From a checkpoint of a small transformer trained on Wikipedia.
Size: 12 layers, MLP 768 tanh GELU, 5.83M parameters.
Architecture: LayerNorm before each block, learned positions, biases, tied embeddings.
Training: a variant of SOAP for these matrices, 4761 steps.
Each number is 128 + 24 x the weight over the matrix's rms, rounded and kept within 0 to 255. Layers, rows and columns count from 0. Numbers have three digits each.

# layer 7 attention query, 192x192, rms 0.106, rows 0-63, columns 96-127
154151101174100130171144137126105152173121095116142140137131098159109094098131129140111077138134
187124152098177149130170141180123102080146120117121079088110088142101117133156101145102073139087
095170161100168138160129149150147139104122115126104112157098116133078098090107105142132110080155
076123173113164098116147112130105084143150132152092140134097098158109136115156124101128105142161
168160117147132142122133140115147140112118124094144137135115142121125128111137119168115176141105
086138138083098134104120114112130109112158091127113142168119119125135141156171153146139117086086
153160106094107111091105108126106093104126116112113124124135101115159163113112080153149103121123
131133101140106121130089126132105158145117150132098123127118118131136131126101149100120107114133
145122152138125088105143112139144106122140114162115107133101153133105149179132132111140116137142
155131127139150126138121089173159098121167126150160127127131131092112106145110139120172109089151
164088183116151145126131095128131126140155147127155111108124184108149164148144167143134150126081
162141122129114135200120151116128130127120105134181161136131140111113127115062147162114158109133
107116141126151128100126141124129131129114109144130113094135160101118093112154109111130154138119
125125133130107075144102097117069096160154134104136111124120151123131124175112119106184135124161
093149141161103108139103115129128136094112140113139132128151140106162154123121131160105172180106
143121156155128102136164125167107096122140156136173068102110138161146192142129123135111100139107
127123094132119104124125099151080068117126154120169104133089100139157117111113166116099099146111
096134167145144129136131115132129146113145165122191114136151134167116104126171109139116146126143
158122124137083128141120138112060126102135117142114122146171178170089091130143100120117128190123
128136139157076100119148111163060133117141110132144105091138121159117139132156101072155124163153
114125147110118144127133153098114140133158107097134145142116135142106133095153101110143094114102
112132096148154150134167176120160117111094124099128142139159062084123098134121055170116142107101
114128112131093096144157144122126126118105125140106152137141152114175112128119148134126102120144
087085135116156151105137102109127125101122151137172157135120157112122175144125119155135126124058
140160113108076124106124182122121135110135103102139145141083148140119159145135136137140127068120
105121152135098131096124143127158111119122130150099171137139138146136108106168139146118130125119
161098109111126113120160087119126131153159135105112101133138105113155106121143073174140116117126
131129127134124131155088102085163113119116153144127110121142134126131104139131140103146117113098
139102094104134098130123156096137165119113141092144102115148092098122079130117103099145121137105
073098095170168151176106121123159160118124157137148122124132069113133069082144120127132135087143
119082136133139129104179138146115107117204090117091123132141177139134112107156146142098080103111
116159116136146139141110130120122135094147112121112105116095112134130121097099161129140109114157
080157150112130146152124155132154121144072148119132143110175117118087109113116093127106101165131
158144097135101147141152115132146145118122103134181127144147138127146126162114075156162135162171
121098130147131101153142146107150143129094180094132123142135122125081133078163133106098144115096
123146127105095117110163099142144132116134092101075141152072187101154116143120126111118105140115
137135117125088142117112127139114145129161164139123102115121121156146142125092132098118149129102
084144112136092146117125142106087119131144148169144101127139124140120151133169135137127126172161
132111137129120080125094114131098159133153118127150077136121086120143132113114154121110110138125
119084105102130119087120147151131104114159126172147121115139161136118152129134152123170128168110
098133168069165159170124159118118158149136141123144106139131153168098105127124148127130123129094
103148114125142123120087143138099156111136157146127145133096136144160130110104124126113120159086
120128127110149157156103119084160122119175177127153144144127142143149104117133170148109150121104
147105154135147115094132121137092171172170129113107138066120094139158135126148159122168113127094
140101128145119163184149149097176155079101140106145082167133150087144124100117102110166146112128
127141103137099126103145085131111094124169081094160099165082147137127140124129171120114158114121
168101162116129104127134139135085071134150129108102104101113105092125126135151157108141140168155
133096149115160153126108132115133147107123145126155150201133130131136116141125143120122091129133
156119177184131139132145084146116151128175100129105120143111143186145129183128130174127124113145
083143132134189164152135157097161132133119145145163143192122116127085110113109133143122151140132
147109102167143144112108113119102128174111129161098114131131138147111144151121115193112130131152
137126119132118125136120092143118178151127142104117131092168110138118127136118103104141106153121
113110157095119123120134098120152120133161145141145125115147115145119113104135142124136102153164
119157126109145131109104138144106111128134159104104110136122096147184098122139167145144113123146
153143113162184096148130125132123097112129146096122113147156111160128126143089118135110083126147
097125139157123116127118144125168137105104139120131144166113123132143143119123119109166143131108
111162137117151114186093156130135116098121140138128146119143185115055109118158101132155134097107
104146115181137078096128161140167123155126127167137111108139139104171137097112113122123124129147
065120110162153168095083163105172151108188157165156177121116162112147161123130111145124148116117
129108186109139126155113126138145113126136124127110146167149134117136144108143108103147161096153
158122116153146104131153104108113130173121112162161156074108149158145158125133119127140126164110
122165107117132139125134126106161128087122114115115112147126119146115120111163106144114163144110
168092119099109085086149093113085094146129128108123121127088143120153148135148112091059076152181
161094176149093089105142116100108129127139085138163119109133097123112162107162136105114111127117
# layer 7 attention key, 192x192, rms 0.106, rows 0-63, columns 96-127
131111145162169178130152157101106166142159110157177117096109108113164148099144150152108129142133
115078142117114111119163125137152099130137094126131136123092140169133113078136145123088143147137
126155112156118132161188140154164154168107118153109161132123138145132134103120110135097114100109
068100139098127164087155155116154128118149132154143122125160142151149139126136106149130106138120
108116108095124129161143128113140137128135154119114127191065145109115100138143134114135101112137
094128141154106134159107119119143123099117120109119141119129139130126113126179151147101151130120
109096173106119102108123137103161109133067121114086128104143173149121113121139160110135125138158
116105102142144126116130165151087095135128139158171143123113137117160161118135167124110092131176
106138108178129100106143103112101118134136104099143128137170151127117135142116110079148104138154
141127119120105121111085099091151109059129103131117140123130111113104077136167117162144119129131
166113158151126135088132139189097153137135086147112118152111124139172154118144169162073154104114
161128155135123148096093137149149178117086167098130126114138098123134130094146131130110097117135
130096114139099132096131089150118093129119121154157125101163078118155124137085103121134124170105
164154173142132123093099103078116127136164156128137145175163168151112148129171148087126140134108
137155152123127124122156145115135149109120134093120129124160137129098150154112112147151106112134
170141116150122130129164126150103113158123109099127112154105139161108135122131141161109117133140
151138092082137059121114116096122130147173149090148140162143119153137134132125155123102127150116
094119118121116152125112083104154134173147122134146136154104106153144140086096095125150143147124
136165121182099145136158083111064130123127147107127098098145123135130133107131128142150143129112
117116090141137139109091154118134117141171126165141103103125108153114132132127173119154111146131
086148139137122132100124113133098125162143128144094126100159090092106148127131124092137123103102
129102101119099147133146096071159122121122150122139160110103115110145124132128111127120081103151
148107142122090083111159102137093150160162118159160141117170105122152098086139159131105134092086
143125183119149151125144153122153114105130163072171127137129140135161131133122146151127084160141
142171133181141143128106147140142096095158148133090143113109150118103178117077121098136153160116
107127123123122130144173159122190063139101095101133147151078149097120104150128107107103129124137
159151179093132131141120156108160144147120148119100097136143114123119122121131164114115152151163
169084098147149126144132125099112134147158108138103163183173106103124172151126107132124089126121
151099125121120134122151152089129157115155126103128143139145110115182117126181116124148133102150
126145111107141126143130113101109108161100139112101167139107114075145122120136121148152112116163
142108132107133125139123132113168083157122129124117130125136108150129109128160123108106153140159
135154096088154146150155117161134147177130109161106141122164106133124100135117166144117108124111
092138131140096126162128138114103086111146119115087115118137118136164132108159115134117095143164
154141133139136187126094109134128173143179084150137123150181157177110140162108125127142105106138
138091162141156121119143107132140142114099122128077134097133119093145138121125130089117056156158
146150131146156123132151102178134116118131134134104108149070129118163122147095148118142143107168
149140095102138151146146129116130156108119144114124122103133166142154130130091120173144131151121
136164100119083139163119139124120108138158128111112137122070145163132171152146148134118105115157
120141117135182142140146130121136169151107126104114075131156113120136150149136098119104105133137
125153109130112093168114138148126148120086117101129101125163091149123126131138117163120112147093
114131130130099148167107087148103159149138207172119127116130147080140136129143147100142100108108
137109136107121133143169122163112124159140142141157137082109160154113161108137137141122107142053
121135122132147095131129141147094106135116113114133186172102144091146136156150119120097130091097
084103171151128149107123151080150127155127096111136161108157146126133131106157164116176148150093
151089096116107151143121089144122155131158136107117117136147112089134101154105152116150125142138
116117133174139129151167123139130167131149089157129126115126126151137157114087129108082137122143
123121100153126140132107140116152097100142129130152120148103123134108138159108115135091139121141
140126150121132139142127090140140070115132140158169124113107119117089128115122106115148105131128
155159150131134155159154161140130140156138102109108140137150124141123095121126136143119113133124
093163150135096117143078087108158116080132170152152164117115133086124127084080100150119103112164
165146118148154157181112135124109104141129112131120109121125119109108160108146149140132122174129
153107084135149130140138144113126160125145111112117103136142120119139108103113106168171106182091
136081114124144110119137129114115142097151126134151134114130118150116142129169143136137149125120
107143121155149096164110141166158106124101120124139165105130125139122104107158109130121143104129
195147113130165126141136099170103086137109103121125175148126151171160138134116136120113139144136
147102165118124082132136123128188127101098178125183119097143154124101158139107071116141104162171
112119114159128139148130147126108168151095111190131139118137138114144122120083118105139095086067
131130158110109094140099150095123167144144148154163086133128134119101171151165131140162135119124
160140128139141141191117181123109111108150117116118149101164105127120154149123102138160132133102
115120150110088127133097075123128141154100150132114121102125131101103125096141131119146112124154
166108129195169128117151140164104143128140107124127105153119129146095076093142093145133130103138
115106081123106170153111128131157100124109131095104144122129111190119134091081103154125129092133
134141142106161135104134140131124162106147109119108158137153129136156109132132111131169151149165
121113080144152150106123106132135151115136112116108126137144131130118129122129121125163136091161
# layer 7 attention value, 192x192, rms 0.104, rows 0-31, columns 96-127
148166120133068135093141107124130166123076163120125167164137141118131099155164133166124144130117
111115107129107142102153092138166137132108130161148107117138125125136181138114110142116128136094
128093116132119153139131149099143144148111109135118124107160136126126125123087137136127117128158
134141113168152130117089109139067138159113124128106169123158122142140158118100148165133152152130
085123107155078085157095114138116142171122168133149133091159151134127133157120092101132149135152
127114134143096163108155160152145110143094111117177146096141134104129110139108111114140097100128
137099125146106137130172102140174113106100114053121144135112133139148092143136137109117143147141
143139123097124106134128165105138153118174115139138132140145150085162113158117114125094139155131
154095114136121118105145116105165137160122080118125096168131147154128118150122091158099077137164
165104111146154129128134087121106130110125125151155145148119132140138105175100149105130126086100
108120153102174178138142152165170121087161128148131190174172111152134151128122119118120109129139
163061112194126127146159161177152132171131104161141115151135097178183124145119092109105131158101
128156110104154197130130156086089143148146138151132113145109130145120128148129117141089147140098
108093144132112091086150144163112146148111119121116136107122105127100106109143168119140173104088
104150117107075102135153089100122120114138132119145133147126151091072092163132098082130117132141
099133112082125109103159121116129093121103132153172143122135121129092137127107132141119107107117
133130121157131121104085135168079123144104115072117124129166137148148138133081134138154146104088
165142123126161125125141124155101155097122109147127108095115117110110087166140110128105136178057
159083127230150138123126106113091142113132132116122084126124091146119192131151105109119089137102
087089101124107134130153098110111127106118123135109110123136148103120132116143150132143117152082
116129089146130126141178135058162127071161159142129100159111170160130106106149059096142118121096
146149124094087143147129122130111135111157149138072103127113094127150057103099096151135157095090
105147123141155131145160100117098120127084113099133119078110178083092103134101089100124064146145
107107141133171116106127107141141142122149147200120106121126113110117136130130116170152117077137
114097131159144105149127154170133125083150151135102097116140122072098162114074110132139126096106
092135082070127141087170107106135110086126115146170136132156154122126128102109105099151119141134
138158116140105134140099168132142146136127110126140174114089154123170104122171152136099147158121
073090161139148095127146107132137166116134152142120088082128116163127123118095120097147139144125
133145112148124082154140108104120105151107148162115136126093122127083127133151120080165149141132
143142168142105135142089144130102190112117064097096114141105130143134143130077107128127097140141
126172139137106114148105128139100115136121122153074090130148145186119120128172168146151122123085
103130119142151145145149161076152129127161136115120141149196119170146147137109080158120145140114
# layer 7 attention output (transposed), 192x192, rms 0.0858, rows 0-31, columns 96-127
127103127143113170161122162145085124168166105145176092155131117133138127124093155126132085156134
116157139133139151130140126115127122149191121158099184132129088136129171107159156093195136154159
095155128111127099109142140161097133076151115111149131132117159096158139091158168136198136092084
175142095110128101131149149146135120172145105106080123145121134108140139194129088122122097109125
094115110095145132105126174118146130077110097102112109136096112170138121124137145147140177120108
066135111128155137163154092145138154094139092183137108164189128116126140114140100114126091152159
076109091075123090118135162146159151124116124184149105096160092142101154129154078117117122158154
147116151152145093143138111166088102117153156099127090147112138157132122126105155164077123148137
069137117112097150146126104109091106117114146181129132104082140142140133116115139071143134090136
128165090141115116104149135133129138137122158042103164182082148143118132129136149150067132124163
158121147131106105130127140143123142125117157134116088058132103106132118088127138152105169153148
091148148055125106170135116134129131105089117098151134144130141139126147081140112143160099082137
142143114114155122171109136147163110144147177119149131109131101135147138107138103146110111132101
104155105109159185122107135122135161110119121107151151144141133115158127144127156111145105109135
114122133127129148150127119082123112152157164121143114109113117131186151107131169142104121131150
139139110170121108139096126160110159153105122140139129139157136174177108117137151148108170111128
136110120168117131123086087150163162137102125071129104133115096118118122140128104102126153089140
138153136131111153141154135077139150115148121171152144139130177134154184135126155165087098124169
119176135091105103069105110120106131079104095122154138101178141123140088098134114111137163113152
118143128131133166156115130151143121175129151186153152186096111122151139148110125143170141119146
141100112120118173127162157140085122128101119140148086102116140162155162192154138197151170153151
127141113126104117119126128113137128105135134107157147073110114119123155148157126172095142163094
107139147145169108117145090105156106099131146174147159101171094068128143107147066155143144152178
142166101116143127137102128125134130128111113086139149132088208140125101131103100089117117123160
129160147180143151119091067070128124121136134116135099108121170147135141137119174088144127122169
106127142136148121160172160149157156130109115119114166137127129100160114087114142143098125120104
163109100081114133138151093114095127135118139111144105164159106182108116124107181104157149093104
150160165109111130131096116140102055072105123141142193146156136095133127136136112168127103106140
137136139148128153118142105142098147105161137098136123095122098165143150158163139191135108160175
131138145117056121150164161101128079137119102112180130119136171161085128126134142088130113071102
146130164125112148098151129138159107161117120102103138121118106089127115128123112142134113153119
104144154163139100119143189169091150111160134145127092075107161129107084117135123142144131113091